{"head_dim": 32, "norm_eps": 1e-06, "attn_scale": 0.177, "init_std_up": 0.0634, "lr_mult_o": 1.13, "warmup_steps": 576, "decay_shape": "linear"}
Each number is 500 + 50 x the weight over its row's rms, rounded and kept within 0 to 999. Layers, rows and columns count from 0. Numbers have three digits each. The size before them is the row's rms in percent of the matrix's.

# layer 3 MLP down (transposed), 256x96, rms 0.167, rows 113-161, columns 0-95
098:496506441428467482469423353489496496595568480591478526520464487513435535505523506505434406522404424538478541425500561512543580365453547530464421508539542472490500479516472572528573507503493485518523524516519543481497426480613422523476532453474482481485473606443537541409466523563555470515
084:440452621365492548523521619470486489527468553431451503477492561476522497520485472471488546571475479466560556543519595487530492415412446515510458522497524421540481515440415438525514570607486500490486468468467530615411570583542497539563543434513487520518533495497505470465469536457486480384
097:521424498433500458518549524548544492436499493465420517527542502449516544578482483492518521594565463522506492563386612476578493394544591489551521478546560525455442481463495450390561461626569541508450505494487575479522522431533426526403537527467481546501499443530536473559489573491549573465
098:488505472476559474491522455470539469503560495512532486528426543510485554482452463496487458491490517488542490539571755541455507497467538496507533544604572512456421497553557526544486487500464477502534542456443427665556554470527487451463476529499540483444523539464449455499500567546572590534
104:489512485557513474474510575501482546559448541454467458441503560441505415503581446501514548499557522544435493511505500541521503508501515459568545496511466437372419487518375535526521544558468510456425447508507477656596566531447496473475514384401582535531462490488487486461504584453571463437
086:458500519520410638561495482506588428493459469492486488510534536568498473494479484419461567508517454519508468505543531456423577476494533555507512457416492471544431581388542537557543488475501580482530395416505464529557485525461491492487527501393579470621468457424614448525503521466567515491
095:605464506541453556536629416512413519534481574440513553499512558501453518553452470510453446547456504498518542475546385432519435531490528465458510468545512488494522519451435496592557438493505554491521481388487474475443528512480539528587536342470500536470455556431540521434441415486553521535
104:515501515492509519583515499468500415517539478525512453494593396682557551483426528509501492463467538564502531601541472558511404445522456519589494606525579497514447528502454525424535439466490443417442517469386538504529527535493494503476455460477477480546547503459539474556624510542476465516
102:452581446527436464501499480490507564480492482495547590506552540565523499493561500411533466454501485468541415535447665586507464467493517411490530454486471473501514537426420601449519532419490528562539403526485507476485526466497647408538487387475490558529497481509514568493463510490573500454
097:457455458517542547484554525523483483439537495565432518503503510441433522575522425443537405494434374494513613410482480517469542490509456510506485507518563414524478561572483486447573422534439566586460559480504516331408443443484525538459488536540484503467538543522542487502476494420562547517
099:490445445546439471473425383468559516484578431556428511525483414490542443474383491599483573496483492491517557549475441496480548502526506497542496470505475541532565480428413507550578425474445516545498620513498486487421511466500524494464444521522533482463439642578443465462471412525506565536
101:494477439515480440482526497564450509473473530461550461468601544523447599526469453557537534559553457540511608526553535538442434458503450472467541414499502473426493416443490511517486564545501456550491490509456499501517346478474463482441475625412626478465576517486536430518482561503458482408
089:518486489578487490484407551546468525540504525447553536457454530498563493484528558447554472552557561492531406497495376409440456586517513511486551517484536560589504440404527476481479484455589538487502491466568482483463451602494512565502516448544626484514513503631440594442492476483541565446
081:482505544491459473467467544497446467540478516417552480555465402509517520510508533479504466508502462491509430528510670543473420608506572502466516534580491561473549528517505540464470426551484494505483537423506420665555516455525557556492481559532518441522527522446538449546532671491491527536
102:451502486415529475546505523503493544474542459504540436416451529498535468453507529635517590454537544536513474505510562543561464519460469471496533601491565409468502517585541503545452465485565479458458552548536482714490503541542489498513554536509531439511523439470505570405487621468459494493
106:502506433567472387484531529511429547449487427532521491451489538404593515527475498449571520485487554453470454471530585578567480462519488554480509565550497589531533592504564563521434494524551582552505465425458531515565525441461435493492597586477524498523547467595547468575537578468524474594
116:518504525517500463514496392434501501515475483409484519528495430447456504393523553477508562507409494547588506563481476515559555497488568521578497464439507471461482508524520488530493509488582535520482531551565389771489485481521458501511467494455554480488439496506545428501535437493518511463
108:462542467523442588582564553538566477434551462518466523502547616438466497416568501512545527544527480512397387463481543510509519500515527520545537417518497537546504592572516493464517507461491464509455539466535559570544444536466469447468515432542544550466582469533416634523568495442516420424
088:500512467514479467503522386455612497533439570474529452482499510493483488491480534533434569423542545477448476604561528524554426479551531449449513475539526566458475567471584476501450485461409461420538431414457541666567513499510376529542489459454444484490499431511513493455514573538505506442
107:515512527490482570500509427488511434509503521501492561456507492497564615528566473520586545550450524500544443491507442555547553406556563552473444552416543619552508561552522441558550431434513455518503459460469536542509418497507524489436418478556533514585473495461481441368556431568560534566
099:509502431476468501446550527526457510497465546617490495427513527488460492515486419467532504507565565593456502595473438539459479526511499492505485516522428479499546473502460519467525679565514578545586466526432566533579496538538457522448411666525445490435426499476463535551451502441474529501
096:560463467574440460525365497567559491563535509526490467438484459498549418462433481519497489460437507601529520470482371432461607480474465482582482510531517407495434572576466510471581442460561510505499460499564504402480520536602475545408509508552464443520513552507519519539531457462512551559
093:461364428546517428528509479489558477515508565503459458551465476459472418586485432540512505514491461556596418501588416457541567448492496490498454464486563511489477545425571460499470503491537433512485597503519532455594469485547494561494422419523553579389505440510446520601460506511552440526
098:484478431601497487538491511532442549465515494501518516509510512475414469508408599506494512431514526443512528557471388490504517483578573534437577501532412361579470505433463465479528581572474477566456507548569478458508537505473525561458503448462468419546589415520497436423475389507515518549
101:490538553489571607451492534592442480490448479349424552595447508437551517525512521476487526472625478517510464558439489435502427564437619496516502455463556477491559496540500490485577501439478524473433487519492559500485497425527522498534516476403481475488419483492533553457557625489561458479
103:499517464457454507449571541455461463490411418477444470566503467461581523449513517448548521544547490508552475501487361533478455581489473465476545494477519418491558421517534460487442564546536530349515528478455535440492508491493494521493487576588539494574505596521422542464449331515511486525
114:462538531545488487489443489588452470433415504513523544518548491440436531442515495527407462479461562569502525428557515555517468470484472644506499428364516473573613497545484478518479504413537548596477547609541521451477539512501505505446490549493561445488586555498529476507434609542483501538
099:424504463542574530512497430471523506552509503486452475466503437481484483468542526418492474503451435555396563564533426512450498506421475425517495451430531498564517504363514462389557504503464575424559438498551441455509554519585414456568561471498445450472515532460536575485432484561508398438
112:514486432509462589451593398489455418545464493461447494469494482507513499575589438454500440487531560455504551558430461546470488536514543500448400509541461528537482504508543532513490482465580611488539521444544437346465506479514516559411528482559479456460521442479532579534541423490453616456
079:552392536574563532456497569497510391433484548479549508466562547469508525419487443573549480582585530503474449522492526492529438524445456485574441548412548558517514537432526461481529434473492423461478471433509490582561543485489415438583552491511526482481430501435568561517483587478439443587
108:547568480474411495460428539523576463434487464632520508514499498501518581535569426482528448635470433406442528557460383577504418533526458478442504561466454398451481516493508504484530474527555454479426500500490488483531424524499508463493510458514577472459487419496476393512427576520511446502
109:526484481503538437464508522567499520480578514503545533567541507549527531557498527592579466503559527491493543610553545574504515462522472535470497575517489555569499582507598596562499505532418489595538471401469544535562560481465516409456528457477455511548526519435540497430546504423455640588
095:568423516559383476555473471470402425513512519526539550489552440531644463479501523567534417536514477517461479567566420543447515502480421456517514515424459457488515458509466515502571456495506498536524450367538603442492515456546528530522516491525429455565512537439451461458466451622498495557
099:552526496567535428524461523453444497516498511502432464493510493433429414536478506539556490491482530486463472474528283533516506506456484538476463544515476485488477535519518459470533529527358470529481575475499475512536529495490605430586490505492621515479496407471491461428443390502406558437
096:504451536449529567489485581623493459507529493575527526503484516545474529503487527492512395563493421486472520423494453471464551509484478571508530508499474489481527551556439572433483476519443505510506513504493473208483488571506528503504505457514494580515450511524493427489454513454560438534
108:503508456554467477544584545519494471473520469526526659444539553478433557508526480488502497515535536520523526484447385546531508516423469534533507521497581355533432523550426497468563452464519534527523506497513430389490546437530447446459469410459493484525390413455498478450484402409500501449
104:476445428510491417392453510509413466600540549554471426522495491554547450485533548535549411462493472468508467464444435511450539526452532563567523536520460378512544589470499484524372481553480466525455552560508504543563541532586536544518451485518536563487572513421453550544548612508461459483
100:504502470513522466501556454556537521538518469595557539393504476622482552481531482522447415482513446474472578449480638460515492497404368409537500547602475551565530408458450488521462517523445511485549463444532427470508493426484520493500492494454544595467553527547511579479499565530528434515
095:568456508522536497465522467449500519481464503430507504509533528511454591421653528595499538515501556467557576506467529534584574425479437535480498539395521476502451476514419527478517569393446559518441592529517523606532428501507418570477474447476480505516410493514499445458495492502581411538
091:532418401546528490453518513403431486488523475635515547444411473458518470439495557421500593542469506565532484542454478463472558435435515509608478525490416617485519506444500522532492472421580533522518554483537475639594528520535521490445503479438488404510494510523522539571460497491497487498
099:464452452589522532535504485507517481577421466408449418506482593518566545516448482431409451498447425551499546472617591442452519527537530579528513518467565454516482419525498519465520462468483440452461436482477447557533552454503567438458468510552450464548478603368506459499542441499467551479
105:441516617503508443404578390539386565458514538463514542512537458444493520513498411548528509451452472568454510462451551543476550508492453548462548570444459473584556504500461491491549638483533605588556440476517515535485407495478534526473543579456506504467562532506530513441528503474568465558
106:547587525417516494482644554514535472490476627529487454443432531442467552443546529536552426490487510490444492536471601552600447474578475443529501584468466446444481497537506463502565493482508488435483545452530584456550530489533499502447488519503450545562400510493478541525544348466554506536
088:473516525515522529521543589541510552493457530518492565457537518474510422540420523441472578518443460443586469493436357506490574518493542439554551379481566432438451474462456538468475515499459441527527508546443472346543507522468564531441460540451511457450529522467586494472551394447495539451
100:492471494473510545547469506458467476504452532451441472539516469565491510470536532535529487513579483423471536496477582470433582567454416356527516499506528427528580478490531532447514520604563510586464475470562603528481557446504527530537480491474562548434507642476436406580527510494572411450
107:428467647488551477420537469542468546435470500480493515482540448588550540559463514546487485591502496578495480504517428554470507469572534497491419496445603530492519442591544495522444477533448505463579497507570530533487394501463510447406545497557504436543483473553513498651519586509477569483
096:440490388475418444494532455536502546409421416414537535490527520420575514446484585476620524469534461474492449424549450426576526580512525499504445491512475570466520455525550459502471503395506420418530541482511412551567538508481452473560421481524456473483588518490502451530480545511439473456
115:498509472457505543398483438510400508502494398490495543451489552547468554418495497576495433427413494536525519566547689548458418534465455505458487492457501518536508565456403495538521519564485589500479485452473436536482493423566445524509537443520576572545526479468498543526488602529444528502
085:499430510438490481458555533524535515554527487507510536530510407404565491520494500603454494451499511530517520509433530460437449572451553473472461545599462556406528531573515475479485480525441494647512464500423579450515410565572530465461506546499515404604467471558431457533470608464475546477
# layer 3 MLP gate, 256x96, rms 0.185, rows 114-161, columns 0-95
084:480452558512497493527597490522489486533541506478523457531503497538561479469487523508374540450493477494538543382539529478553425497498523467573561556574494462533622461447417447444512547495564545451449499535462481537584365580475454437459444528503519529405606555536565447497568520487485464440
100:455430511551568506475568502499349508490480537446528487515511477526504503513436532484542587460445505463563484538447485513468457562440469409518611532476567459562452454494519489459488391573461469513490500604508558587470494556476570610453427433484527519439477559488469493577512488615461551468
101:471482427413540506489462506580459439529506541536568445528537518528516609529558424481527506515442532468512519568533517515453496448523412433537355531484464506444441521419437567545558447570558541401527436485451524473508483453473551497478417532675493476523530490540523531522540433497477470474
099:582473527468551633496457519466522484488510558559473575537491534591399436580490504622505455436494513540533463486491493432491498535462485437526538431660447517464550540501443461471462451487492459496483380439391507473502458525518562487549536482511548390497551495460506523471542558471462488456
089:409346573458469588519499410516494477468539489424535463501479552524526449409504549549548506475503558398489546515428494503578520557467513543513521518463474520461436524515525617465508468551561508423553499438432500550503433446413507559443560535413509517481601462525511435547500547493557445510
099:594561558452566439545471488406541423487469434455517425544529466434576508562447493517468533476545514450443518477508526589577546528530478462526475539497434511507510449522452539487507448483479499448519391519478475517531434508577536524517531660468512596395515529567432473525450581537578540455
098:512561558517546552516436548442517467483502549452463480416599453515503464513509423591473448424502546592542412523443470491572463484472586536490485441476507529502481445473552512571492546440518448526467473446517538529505502477515566598537539571541591523516473339473596491423404517464493450529
103:478545446394401520412545619482445539460473519491587502508588536551471498609541494530520501438512542541494549553523516569465392502496435384550578442530486494472553493512455519502431525538466481512428477543602469488442515509513531438556413438486472523473600468544486542517447527481562452487
105:460528466435520501479464532484442516444445463526528477611500454422539446472499465526527509525464372575602503516569526418507523511501493464483596442517515453538487505474411477420586548473561591502460452589417415509525496432441529611536534463496588551468505499529509471501561605489537541481
096:522535489551617536387508511433552472476485462523528531501471521516522529491597500513402474498525437454550491530438530519561431462446435445539460468510489482436458482630504563467452534556437517493487491436505593497553456479487500447617631464536518446495480379473500577544557514470530571538
094:543549481440497522498597460439466476399581418485557504512452608487514522440505545518427485541361421494510443490506479484547472479528523473504505564541496575530498438522458538475515540516560412496529433538542552556547478439503397512475499650401593511529456519472455496487557560556505471500
090:491474536472493476452604553486588456491492513473484468492438374514574482415510499499530559539458551425511537578431540488489448451537526495585536519491579438432495529551603488518459530510489575445402551536522338545478493604564533478535508459449460434583534478481515476486559500509513561516
095:554483520458490552454540603521414500525484552385510468493525498584462537531493535467495563479587401483493486498477477532510449584592565499506553485597403567466510455556482468406448461451495528466515565498488414550479514569497540580459459534448512511572459493464464425521470648474509555545
105:486395497437535481470405614480507516425442441548540520426520435574409549511473511455431502470489469502592482483586479474492428470435390501436520551553490514475426488502470494514476532541535510480520605611466448535590441538499462566482546515522567573543504508470487478523508528435556482395
102:480550492492473482536539521451495560498460492463500495573572430467545439531436548461454554559474466638532517417516503468528432544508479506582476453491470514551502498467445518476505452482498438471491425565444389590521503472512578654507504398453494482516522587584496461406495555426573528456
125:539490517508460544466502565429524515406468545540484537443505551541543473580563521521496471508462433519519420466394578462524411469484397465518595459534455476461514484527490555465425563520450442396358507473429476486476494434432494526539502557470486561559459385489486454526448517530451448575
110:527508456514496558526574524530461455544483546542511476430513511526460493606477510588452572561374525496536466575611503484510409481562444485539469482445500532439512480538500638431385482400535515459497522493486506506505471500525434478489484580445466431573542508613514410470580544525484493497
089:555483510470532527488508498494469433458521458473446476517479515528481602568442471591534426401426430529496567554485584442449425459574453518573535483486421458482501461527496513473441488554614648460419473525465383520525501475473494502516438464470519462509521468578505525535599506451492544410
101:604423495507525497440548470401624504502518593456466532483435486510534444456460511449533571442493474462448496612535620518500425496413479432445528507496436520492530480495454493488423469536524563417520440463469447479417450585495569506550551541385511534515556442567519537546527490493495520473
102:457531501499443562442451563552497493438436534528482492522510456485597589540476414524433444453527474530533531439457495516500405537563523429505397549406526521499549508482448483478549545528530511586497427382480508506592572470463404491527453604537508443484478445517435480543491536368504475529
091:566530570511409410504540462482504546489414414555410462519467493377526519475491475554504562496498534526551566543547509520462557513553448514593537512561494509565410543576427483522513459485484551549543503488642389467452501578509491571533542450560481545513541469475515489438500536480540479604
097:515534444403499482484417537463460467458385552487588509481455492514408507419465561539514469490420381418496450546494553514578465502595500459509481451532531590509509366480589516471471516518484540484530541538472503502514453476553453524494559559496511519609534465505526404547538596570521503540
105:476466410492598539496498485493410537384476471451514436496418531546475500421436546434522463462401446539469444554413486438470586495480555466592531493581461561407506609550443449511538516468482475444426434532506486493565474479527552568462491432512519462485544515533435500500489526497605534470
104:533465525518509547476494479579589528466484628590467510549539432545493517540502439491522521529504531460437532478452578569555491470491450451609445521522425507471483541496560493451418539458510544432425419475563514534486512515554546465516435476582500472481514419485472386510631522552478539378
098:498487581490527443506469612534592435423421486504581541501519572570539622526454501454487566481493392476516597459525546507432429433444517480595460463473538486478373560456516536452573473533496466522493535484498448554418487502543376537509501470521485532488459437461548488502553507491547508471
115:422406541435457524516519482492477491482405565481540520502454522485533513569446519441418576485491513512515456573464463529519507633508425498503579497511449550540488500627430541450458415533486453516431499504508544555478438425376482505452495535461575571469526458498519584537453622521544492461
093:470553582547474501522469499512436525538513523479479476482527457558506512472462488490475565503528478415682490484437455486446408519466496416539504544527585483462420486434443439484573587515522455496467501517550484569577447556480499508476490453564632452416424495545530562493622504519533541455
112:450508551471471496483563683516554533472495542439514524558522454492442493553475564518424501564493435509547503559426563479447501462528533469480561515488444547454561427569438491461453528620467460552556412577431511565503533546503441575530495471503510555440477510497517361511529582488486479480
098:565535520592535564437508487475500502538500450478451454572525504491484514478507457530553575439500485477537463533457541428537507623562516491479481508506457483478508494515406460489463537646527525486451485568459537680477439527476466578499500555558480477559553511522326488477453518493488561437
107:610621425471433517453494492453482422495506442566551517502472548513538532512510520528471548609462460557535547536517551480470491462496478397491548501491560626564414401476532522383562484506500510525398510550521442513546577493518516523454503462466562473492500424517499407500505559517524542399
105:451445480469510447451448423491475567461547532450542503584556488632547543446419462563530526500521509600499447589502553509498446529609478558491470488467385534467494491505526531533558485466537497373431491434481536448517438481505479445576567489480456475553549462444523529491574558421446560553
102:550514461490468490522551515506598526572377562516550581532438388547506534561492494576444495512483486549521375461480530462503549463451478529482492367440453554384459482514422528460486549553471450487534560574474487480478446578462452561527539491501444469551521496518489420460438558540537422488
099:499551546548507521416472490527557565535523610527536570520588471617534501538498528487430511510545481491524461493592664507448530478441547411509572474413522421546536543490539522535447564489518559525465495512504553442427469567493476482469554506559387445485520498513401507511564419503453513502
115:494403513460565509469488533472431538446472472553527454506524502555453506525428468518452500549542430531430506603565565513447570485498502502560578494391509551467466369509514499491541593539597557451493523505534532443518415468533466510533553448511640419526554470530476490528553600487482573465
111:433608531506545527426429514479446492508475545513459458479454508554480437511445565479468562623446405446577465495571498500447491530509464440521477462570490498428573440436538477437598553608441495457541507569519432540473418558496517521474529453548571517516522430552510411562499574447516487507
098:438486521447518463417507419502501523470462470467483524440501478456501576501429441472456472562497528444549514441526526532540544593498484499564384546385578517509428484539472510487522580463573544446435424430534566574389402468538545484469547569480581460512486426555519515502466545496595456533
101:436448576544584610522628476497522503560492462478560482585465477504508574473388499435567504446580373550508530542518578440463502460482482432412514541500513525443553480524484427457482488479606526486505527456550488540505428582433448482436469592542546467509525510510528500533521518431510544496
097:474490472498508515513505458435557471448519595520451556538562392605489466501462488486446505547371431506496382469538492528531514551471508387521473469555440527470469492554585416407559519498494477472515407461428502529491502510520594539504573501558521535500504471505587435521500535605460506604
091:481499460500558551474498486493516557482566382480504562569443459504487522501488471414443490581503381602468531491532479486435497483450505479559565493506452477506473430483435537507451490472571491471576545495455432503557507403530497449470472533570529415356537496584569401435551539429468481565
096:415556528541491623556514555353503526384517496478455488501530513489524543427511495529479469582512468533494540509452553539478458542452433587480550498531444533528474486521606539497509385570473537477483538541465460555509546481526446390484538646429562563531462470522498540523516502500423527506
101:450459552512523452541467455489443458380510541489547485483496513427516470422499486512393512483475521491595569519537541476547464499508445559585477521611378560485518547529468486455527613557506557523397454516506522514506492501519542493468559540463690557501509517442530474490472580559489533529
116:525550502447456544488548556538528555479438526489550562467418513543531577465588498466459516531510440435530411524490496454562528546468511476544560480559416583394542464445484516493498531462493426499468452523615460528485550462400343446522479531498396554581485498585535529534538564459511503503
106:483513455532455530455574528509574515512529562472450478442464518469520494498557520521598459495512501549473545612528552565478506533540463486520501530494510431475456592527522452500563524490539555465461505565487478553483434508510432484489560419626571467574524299462462534398521531589443449485
095:407461481506479501565508585597579518470468416512504527499534482523392510379495483499507509451543523430498406501560557463510548483588396413551538400526531481507480425472507560422539511530522505525427483447540594598467556536462590550504499390469485539514484498502506505448560539473506505526
106:385421473397458493521524579573602507431479490493443497514430563505464543522483469566473555513447492512516425536401488363504505570412428468577462491530492541521476444552524549500519519534411518487541518489468506508462496501500394450518530391541490480537482550487526437510511589529571409475
101:501510403461483606446449587577525546409481523477462569434509457562464499538583539461460457534564552472513371538496510515514508532456455485492504574363474457506521450535489454476539516504549523500510516531565523481387494469463492556557559556477418592532487453597503453522471564538484528596
108:435444457425511498473476519555420567494450479459423544570555484472351417539472467553438499469465519561503588504555485467509389571543443548443487435487422466459545489476458518483497471514472522462456461528409589510494493486387551513543517435518472524489516481548451502480444647485476563484
088:554555511354477485453430575501598491426515526458539579452481457523590436545552550485481572447400512474455514618531458483461521535502531478423477444489559497500508538542519419441562514501561559421441500468529599594492507465433509473454546519524463527442463505463520464456505502593568483509
# layer 3 MLP up, 256x96, rms 0.172, rows 114-161, columns 0-95
079:581518460516525526549499513499514508519543573483462552464499473569510524550551517413478535491506576462533440549410494478439526571549517606534529416425521576458523521537570527488539436518495584520450522423590559492402459432570486420480591518554463501559537421523553571576450541497528573575
095:551580468535494544575538399516475531465570517469443538483484532426415551522501571396582452534518509475505415474463498499498379520508510534452477474537449460466418553511547412553585618561548513536496526571539527535547523512520505453423448495544586445442465520391494555491489466567472551503
104:562481518551502557470475449488456586491541429491483532491497455556601421470547588573482408432524477547472465487454461446502474545516531584523445531420472462552492464498561461561561566364503460557455456572643524455544449500511522522507559534542477477496505521483466499500524483497382452606
102:440501599472499512523513456512468460459453531555453456543461545568454540408558503477544494496574538568478484444478536477607581423477618583567555530497434485615517456411520526474575481451460533511487508549531501443454565454438496393532506526488456437507560365441484481496515521555486502512
086:496455394448499528604463560436448538475516484463418433553542435495543523531472451514459503532466459463550467431458484501424481561647465493493519484396457513451554443485550534489528533481413452461523455506533453488466537603533477446434453539510513521553496396544594502521489512472501634436
095:549432505512439539560559605530542503475459495432417532483529536492434563560484504490488498583555361473428419523527540451469509519400492539548551596491476551497499522595517592575491528479493520437531510529488530479475606486507545458487497563429560413482451524455495574586528485601525483507
098:562508464552579480590489506471623428534484473483527575455563523567427459535553506450475475439432491488434503352468486457545572510454527499520468479544521534491437545390521482431447479520522428478470485555509630535594466505586550544468542461450527484524538492551549516588542444487522488541
100:589622506563391492562586510449514465523539511511499529442542518469500478524555625542558586485524500494471454449470457520485496521458547454513513372551511495562481607619492553498520492504586498588521601549545446509480511417463479482552526498433537552456524538526540539511490446539555439535
103:519453477504562496517497540448417492393456539501475492578469573472525485549519367498562435514462481491601517508505474549485409548616477565582530546466592461535501477494473487525528496491587569460559559501511432466457501420537452600474417551479570438588540474500500564514481593491513524466
094:496504484499575510449543473514474428491554464499587505478491509508534501536532606516533400516560500528495423519492475580419457445553589539475468520413574443453393451634489530579472576531489435531526551520592574530531453498367543517433487512499451497460493522463516502567455435514555562485
094:481451531561430558538507558614531494455439624494513584440477417474542447510411507531451529533482499542559517504484473468478580521433481415558405566485430497524500534444516492427512440462450526537521474550510487549497466497537409540543496540426465580509473513467517373508493556506454375443
087:497500513471374473440503514487612534485517551550541479474561520542462522515524553580483509487518352538510523508506508491509548445458561519459418573515443388486466436563494545531479530497534474548415452464543505502501603452479527585477455547471529531490512521500533563533308490440488468565
083:506518493521487450482430496520495527528472415510409459477469506386566525520490465559481499562480522483443515541444501482388569453523478540491568480494621426579406539489446497539507640500571575435382505517447603469448551501497448550468528417457491471476493438587501510469533444518524497518
098:589477438529530509487479468410488662503517520476473458471431528430438518503536527560512583479523485576495382567489511417526585509554488489463495509492491521511545498481618497584423439456565540500459477469593602523463592546511498465522464520563472505466410469481526499440467435572480546515
106:528471433481465498581518475419520426485498418523495412511592560455523447470497434415525482540530443555557597517478490479420443536439570463526386470485426428447518513533446559459452529471581500503466528611448500551383515516497519540504501444486589492494494535500452533434478466534614539523
135:529474463569507572468541391519508570561507500505423427556549525481485535473449539471525471435487508489525491532605524525406495512480463546512440575507477466481501460479500500531542450596504466542577520544534679498405448525442515452579461449555480535449473546476479489474602454582538580422
114:486457525463617509473540437477532461416391468518440489561491497512468500469528517433594489503571576568427487461536505539477465533530605493521583441472490487511505626568516451635446515511422593411491540416602512486467546499456425525539513500526489477556537480448506510492488472436512546502
087:470473533484547518474519495484499560625545560492515411492441468442587430416476525407495561533635496433385490456471445575493566546427480456476488590474580494537490552492555471493470456418381518488490451453580519509471492544472482472435441571568535448475497449502537491572494502509507513521
107:543482421494488467522487438528515465512466463541592443551462577490511531569487455562626473562487457525500496478523483474501552455632487497532475527445574465525417596511418501483521446546542425544517467434447445510549504441454462462465427571559416498403506501516409463483537416438566493578
104:497481576486407574585544458510537447388452522500513459512570382557604551492560524568487487468540470503511496425529498486549473583549538361555432427479447560422456526589521542495429473452574509507407454442489497532561521492486471536518486583492474463541499499494459486562538511430493520476
092:512437526465393461505570485472543565449515449506386549459447464451533507476457496564538680471520491510563447581566524493469566484526451456582597439543534521508495509510461535470529474537521632535580449567561429464483548539462493522572516443474541557520518480526512494409508534482547528517
090:462520549484508412419459535578453425447418461469468506619474555542465517549455540526574524515564513514597484540455528492425502465534555535548426560467550539389395506543540477503547537504471587473538509482556440471374438475470474502533422487440477474583521527457421474509512584521470502467
098:530469437513506449476590505477458535358440434456511463526432485497571546410455588463550498460414548510548587496499526517453531588546515425451426519550498596517546621478500479477587484457457548480417491474492519534566539527586508555460496506608506470464440451467487507462483503430535543524
100:389432546557501565541545514510552465565501507589481567567487574529505462431390428523449491579516447550526556533541484460520579442563571450551431508518539412541574526404510425490516432535477478497516455474522573518525551474505460517648464446575519494513502503506497518426493498470492424459
101:511541566509458577492470487455449552408421509513525516571399438541489487503495428498517464527433524527492516550518513465551518551523438558434442551495423424526496526510520435480562493560452493610468464449475365492471506499372488537473522466646468504418567534451514526481548434505481506593
116:444426463527494654470449484563447511481440497549469532507501484511506423481459572493486577567462523548589428572477422520425554525542482536557508505477504545498473465577520517445452584479501516544507469551509560440417472418455539498485548485384582542500513557591473462496553564608457550485
095:478445467446589515476479516511528345570494497544454521437514483521507502564571419535488407481517535545519450511558448544496554416431450589441449514510549474366492611495480504486472505477472397526398473448525535497559459490518565528501443520531555481479535503465536489503529460369474565526
114:459533617450426552417568528440541497558458501522438509505517515507462515577482493454511415537499440536549541478507528533554517451521469553515485529579547491565619452387472407447450576493545560546469404499467390502465513554517543470503504580549478549443546541438549434475480479467544426438
076:543426516404576588565538474510556561417505609599549489443506506524517514524544508496483483570526554576468513529436488579518419416334445474466506456506486518473515473580555520490440445509484482503432470434468506383488538494485469519481507450479519524473509501510561524561530433516610449543
104:562471428455487492421494476523550536471530469516541545407531515553605452569527498525483523496497408531422546644424546351470490546513511495509526520523399557471422504454534471455437453482511530460538463515421499461512567561512481566506461452497572515491444477386459547434440508467452490550
108:531503429529542494516575390502489501511561572513523535555417460478538528515643430510528496420493586510586539456516480501441539503538393508480464521424418592524469528496545449592557473520483470487507548444509513467502547501561465496549495558465532388527607438405488553551548468439475483474
102:563456459577535506533504539454529529512417537572521512603482428584389437542458452512464513514515512501572419508422475546518537378471459433491473432467475506499518603508486506423391582524483502533529493440504507530433578567527496530592545502523432512516547535541589449557566465573506511503
101:460506454475475493509504470524596501445541561486490524400497554471508483464535487543389464568492503632584525485518589550496460514413428446533515543499460509460554480522517557455459514556590556488556503572544491429536427587455450445495543452522491469512614404523511491505574471486554620543
106:502505518427556412495547467495410557428517423568467542490545515427507576533497391424396471526465483521441556574498541519519486557468481471507520431486415522465404458559509442565527541517555479513527467506491494454565450448549461473519572377569603410435503514489482508528521502491585564477
108:520494534519534570496571493498453405473476540496512536523438549492564478516507449523548410600536462570559470510393495446505457437424510556438518513528486503483552576513539554552578483527468467454466552505406422440524489505494451485479361445531547550524570502370508476452560448510421411539
109:429645453512476487448404406503467497566530565522439485521481537545449476474575519552535461469510499489520475505522512579482520523451421479546479512562492464440484595551561423445556672475521578552496373467576499484482460480542538527582536514536536484548520546464537531496516424456482523514
101:551462491565455484548503395403432575506436481508463528460546496493462360447451504460469469548508474613452458504479372440488474559592533571556459437463539538483483421476461494470482474491435442525448356467464501507502507483532443498462535471451550471458448534567456502523540555441548535484
095:593445562492567497463478484472506401498525553500447469456404567555606550591641535469519492500495524517538495517484513477487570413438597573454534586493433542502535515461438519514530480516473506506434559486575541487521476532576427539489410473510458450633469503448528452486531510431479472509
088:511497486504617531480475539472564561421507590538462469646563536497514501484493478575428483532572473437458522382479535499557509454492511463461611430552459499597590549456535517495551474499472499516451521438529523533493554432459518441416463539473525549488510566440511523451637460542499507532
099:502467426492425550505533474586521553514504434433537441455558504434495480512503525506508491417430503392431510376551537513413463510527553469570512441561564477511417469512465512541540505536475494464372526510461455522480509584448582521547490461529407540517534456614588452550464540524571454484
106:467512505537511550481422501469503464447354476457446379422509419490534465511369506459482492497522455547451491591480509479529481574489532561506495555480454434565597524493483551479500440553531579440550547563422512510438578592481462482441496511556537590490529507538494525458458495461481449607
112:556454334447492562540461563597566532434446486473525480468555481591484453458616504480566477450500492487464480478532468470484516522493463516573560485439510496499563531395600447523560489446526475513450509492525510505533533461400443413507427562457435537544487435512480505534571455486463501609
100:467471458577428552471549521493520524500485548460494482484512508471477408483455494517557468529604469580481524560526495580494504497486521535558522481453463405463491679475460536607492567494569436490486492536451493541439555551466446577534527464528592500475442369473457561417564516561454479453
095:525516452508525515502388485646533538490432397509457543505560430510487436461416476421530496427545501481408534505482529482543447539481494480549490561567457471658440561504536573569495455544496531514568483578530541531482529450530530548479549467589513538494518501516481431558579510463569504426
103:412565443505445567519508512496526531487560442496517513525430546549532578449543600464484496512550494487545489482436507505504460520433441506561479435529498564430530499474476582542521550535521418487498432653472506456554573520554440558414381442488511587485416513592571487478554515547449470541
097:490507535471481437420452519554476512476584530480433517435487445478558574539466526472580536525522516383435504404559527540495500577618411464510487471481503544535524472502461633435507476539494539432500546549472490464599443409454527461556530488471580429563524465488435534432491493476540556583
117:479573563631530551534551517448515474503464500621562507544501426379561523460503565512526488532509445504499525475557518460517631493478506475570464522484532512559532421551527505481401481526609529568603553569507507509494552474433464566527470510512524515494531542570465496509581397490466425464
084:499502478498558407645533467482434513505468491557440536538503501349442524497511472453451512519577526568560526530535442499598527528434518522552505483564467566547583469584501526562531556498548430489515470511527461515506481462518471486537567488519560416517493488615446487439463613409500424485